{
  "d_model": 256,
  "n_head": 8,
  "head_dim": 64,
  "qk_norm": false,
  "tie_embeddings": false,
  "init": "trunc",
  "init_std_up": 0.0191,
  "beta2": 0.95,
  "warmup_steps": 200,
  "decay_fraction": 1.0,
  "final_lr_fraction": 0.02,
  "seq_len": 512,
  "doc_mask": false,
  "dataset": "wikipedia_en"
}
Each number is 500 + 40 x the weight over its row's rms, rounded and kept within 0 to 999. Layers, rows and columns count from 0. Numbers have three digits each. The size before them is the row's rms in percent of the matrix's.

# layer 3 MLP down (transposed), 768x256, rms 0.181, rows 403-424, columns 0-63
097:590453549437487487496478540542507567513494574422553488434508417461565431530506530513497481494462469562501604500407510522501473571460537487496571524522566461485504475470461499552560491538454518
101:500506484501492516507524523488460483525481454514380482418443536524485554486502463496496486488491493528465569469476501536482515517502499509411565497447461463494451429551551610466486467557540517
091:500427476529539552492548446529543460517387494526507442484529530547487531484618499526446520478549536437479585464406480509488489534498488475434553519457472524504446519475515529545447518442561535
096:538527474532438596539512545579445479514476508537473474486423496477482481521527537460523507547522456494531481452451489466501476511456467495485442468467511499405477488442461572577460503535503428
102:535500455461531475492549524476574451456406496548445461526562494475512517566467517478486482578473489573469514540531467504507558400467556490460487481558460453481562446553538481557529504517552450
101:525525530528458515547535547518517541529471488464466553445595532484544507437468518546490503502529524456480552522503514497516437414535556515525469505531512537503511585486458507454523480489553494
100:529468490593509543469520503450538521485494469472473480496486505478487503501562511442550540477489412441535482450531465518548487518487464534503592479448438511541478545475437516482482564484510531
106:518511550492506486511481549516525499517481456497502499540504537522414468485448501438525481548567483493520473529532554448479451544536487469482404484516538512502510473444445521476480492565459446
103:519458546587452463474534525510576539587484542482472494538462497496453450520507468530497505494472475438484464477464530470526464510470597477507555486526501488553507466507469532510496540512442510
104:511504557511445512511479568465424539533534491400563513508512499502527539501479452487514619472540463489504526476573517545475538549504418485482449445491549577513504521539469531481485573576470575
098:493507428507486463494497515427497536574585484503443558519480516568445502531573515521545550502507419450487397524539547516527466477447479560514423547468467483472488493487542480496501479548591469
096:454465527601483475488493500424492491539547472459513495599508511514441546522499495479549537514504496393490433487460523494489484541538516494489469548498500517466524522491511469518504517523494551
099:504509565554481512534526520537475606520425473439565580484518452497477446527479477470553485578451517539568569441548431472484532494466514511528611489495533539532458446476510414487457442526456474
108:505483577501562535524447415520545530520548449531523492461541428592460522510512518478497529452473483484473535467510411534500525466460497525408543433447555520564520499470477558605448498561458508
112:521488477414511496527547533445510501477491580528491466514507523475479532499606500554484464506514525485525522545499479501519408431499489474534539490471534509473484569452518481500535563469455528
094:501524521518531477434513407486518496500495404504445482507510466556519580484509478476542541453525444429489549475446538524472474487558522535450514485557585421546496495462454493466468489421541568
115:564537522475533524493487576504450579420561455510479444593512534480463426451554527488489445470490469510521478470524503546478525489499538464479560564569447516517518470492500578493507491507583492
100:544486424483474486564539525531479390472509485503516529514477498470426466513489423427522482506486594572423567486512547476545541513509513563532571495519469425520504453550475570466479487456526526
083:530463516532482466584426502538616522482511475525505426519516458501508505469441503520484447525491464459534506496489480517524503556484540418468424566538523515494468589440507520506490530513402525
099:500397456485522554462572488506479425494555418498562546448494431547435435507474548585534493497447467559418431499503436554466436506544477468553541548496539482417475541518564544452510470492445530
105:537560451498498488482453522497544462502464379436485525578477493542478532465531492513524503521462530525538509545499441536469523516428500432533560493544508578513503536468466474490501515564435570
102:452540519475441579461477516479494537446438488540511534452477634520568478459500446495489500453551522537465548460516545460548469530463508525405483567484449492515447506538529460497507439550461447
# layer 3 MLP up, 768x256, rms 0.195, rows 404-424, columns 0-63
099:541539421405468547572484504547503615466529498494460553440541494505513467553565525547440519437468505469607464529531469472498493536463513467504376505568466538391489561537500492562462524470413542
092:512529545514543563551458466505459591561497373433497548510466461552570486440497599484504502528532438457480502498477513470581521515501477453533482535523448514445552492486512570542568553506511533
098:514472554474501497499482539447445467451542532493535446468429497491540448523496522428502525545486606511513478434487477455545490435513542523505503507493441490511543512479461498458449452511512502
098:496516469533525505453521438523533467437569546508515537467510483491478569454439533506563513479516421586424462611451512507496542519541498481472477496580430450506433556468488562537481482499536501
098:482528561517493535586533479500535522496547478434444442471546503549484516524492429447517495486469547533472443511542500361493520507458472509496555593487424538497542538423513509465541487497469458
097:514488494551481529495600530443480520560485447493474495490515489457526508603532434445463484485500510482499537465529511501427540564496413488534538469456434481477516542497510556530496504556463503
097:549456558488458510534541506537416423476512491562552448512507544520445472489495543525449561490465521420596528477563453417536510504499448434543500538552445455467491465455533490567501508523473510
101:484487447530432531512504491484453550525391428538448532562510504502509536562481470461472530495534515479538507524472529475440474473502518494434511541492460433538513475554467559502455454494539486
097:438583533485465531430510592502495496541576492485426446575483529534555500471410486429494488590554489497497465503557513460512488436549478504482520428439515558500457483511538518483430587476466500
097:472461555478451495530526519516431540574513521508430494494483483553486525476587439515520483533522476524528388606531502506509468485434527540553493504550431499511501453463510528458522535483514534
105:489489533556487528513444527465446479507496440580518482523517507428572491504521502441528506562437493367515510589497435528475510484521449507513490522449468487403470490460500482549544506515489522
101:526480553538487484590495523555410489537506505519547523520492417525412493524506495468482527449596522537558457519527417450440462499557453489494526508513511505504454447510532507478548496496466455
103:530532494504493466519466518496468485491525513505555571471547481558489529530543545472567507515483534411571535474437482566555506464470461471513534515474515482431494479498500559523467450493447610
105:531505507424583512538530520538473547555483528477476472499373507469472457544469492514530466525501581471481532489488481494523567485386520547487547558382522499485461552577583598512485471567481479
105:438526482514496507476524421511507512550445569415487504490474465549429536439477535392575563488551505458503486534532481541448590504494516520531487472553491473526525474504445503487460473505484552
113:553527535542519428458622497505521492474555511489573447524472404529449470529509534561583494473540512565525504482605511503491509524488510431447591463511503476512525473528571534573472529513495512
100:456508515461439523433520515420481463529471481514502523455465495443493553481522574518525471526533418528460493520515592445514495552561473439484520509498460480405500499523537433504531484461573509
088:516465408496460513571503410480477497507521547628523488500543419505563477507466487483461501506511473513526515532483466486468447453527545513496496549506508485486421482455570446499477559511510555
104:496474525443465534451507507560488459499504450507497442436518541444450516516479492528493449475488532498569418393430436512491582482511492492544459556477467527481526537488534505508521440471473453
105:534431470469425472488534530473527530467482471426526505509524516480492521501521391446542531462494517557527542482507435537530536489470507443464505544534533568468498493562474463484499536501519586
099:540517444488527430554480527507405504511461430448493558536495453464481544503452502508437510537544466511461509537497475512447524526473549586536543449441525484525486460485434543503473445541535554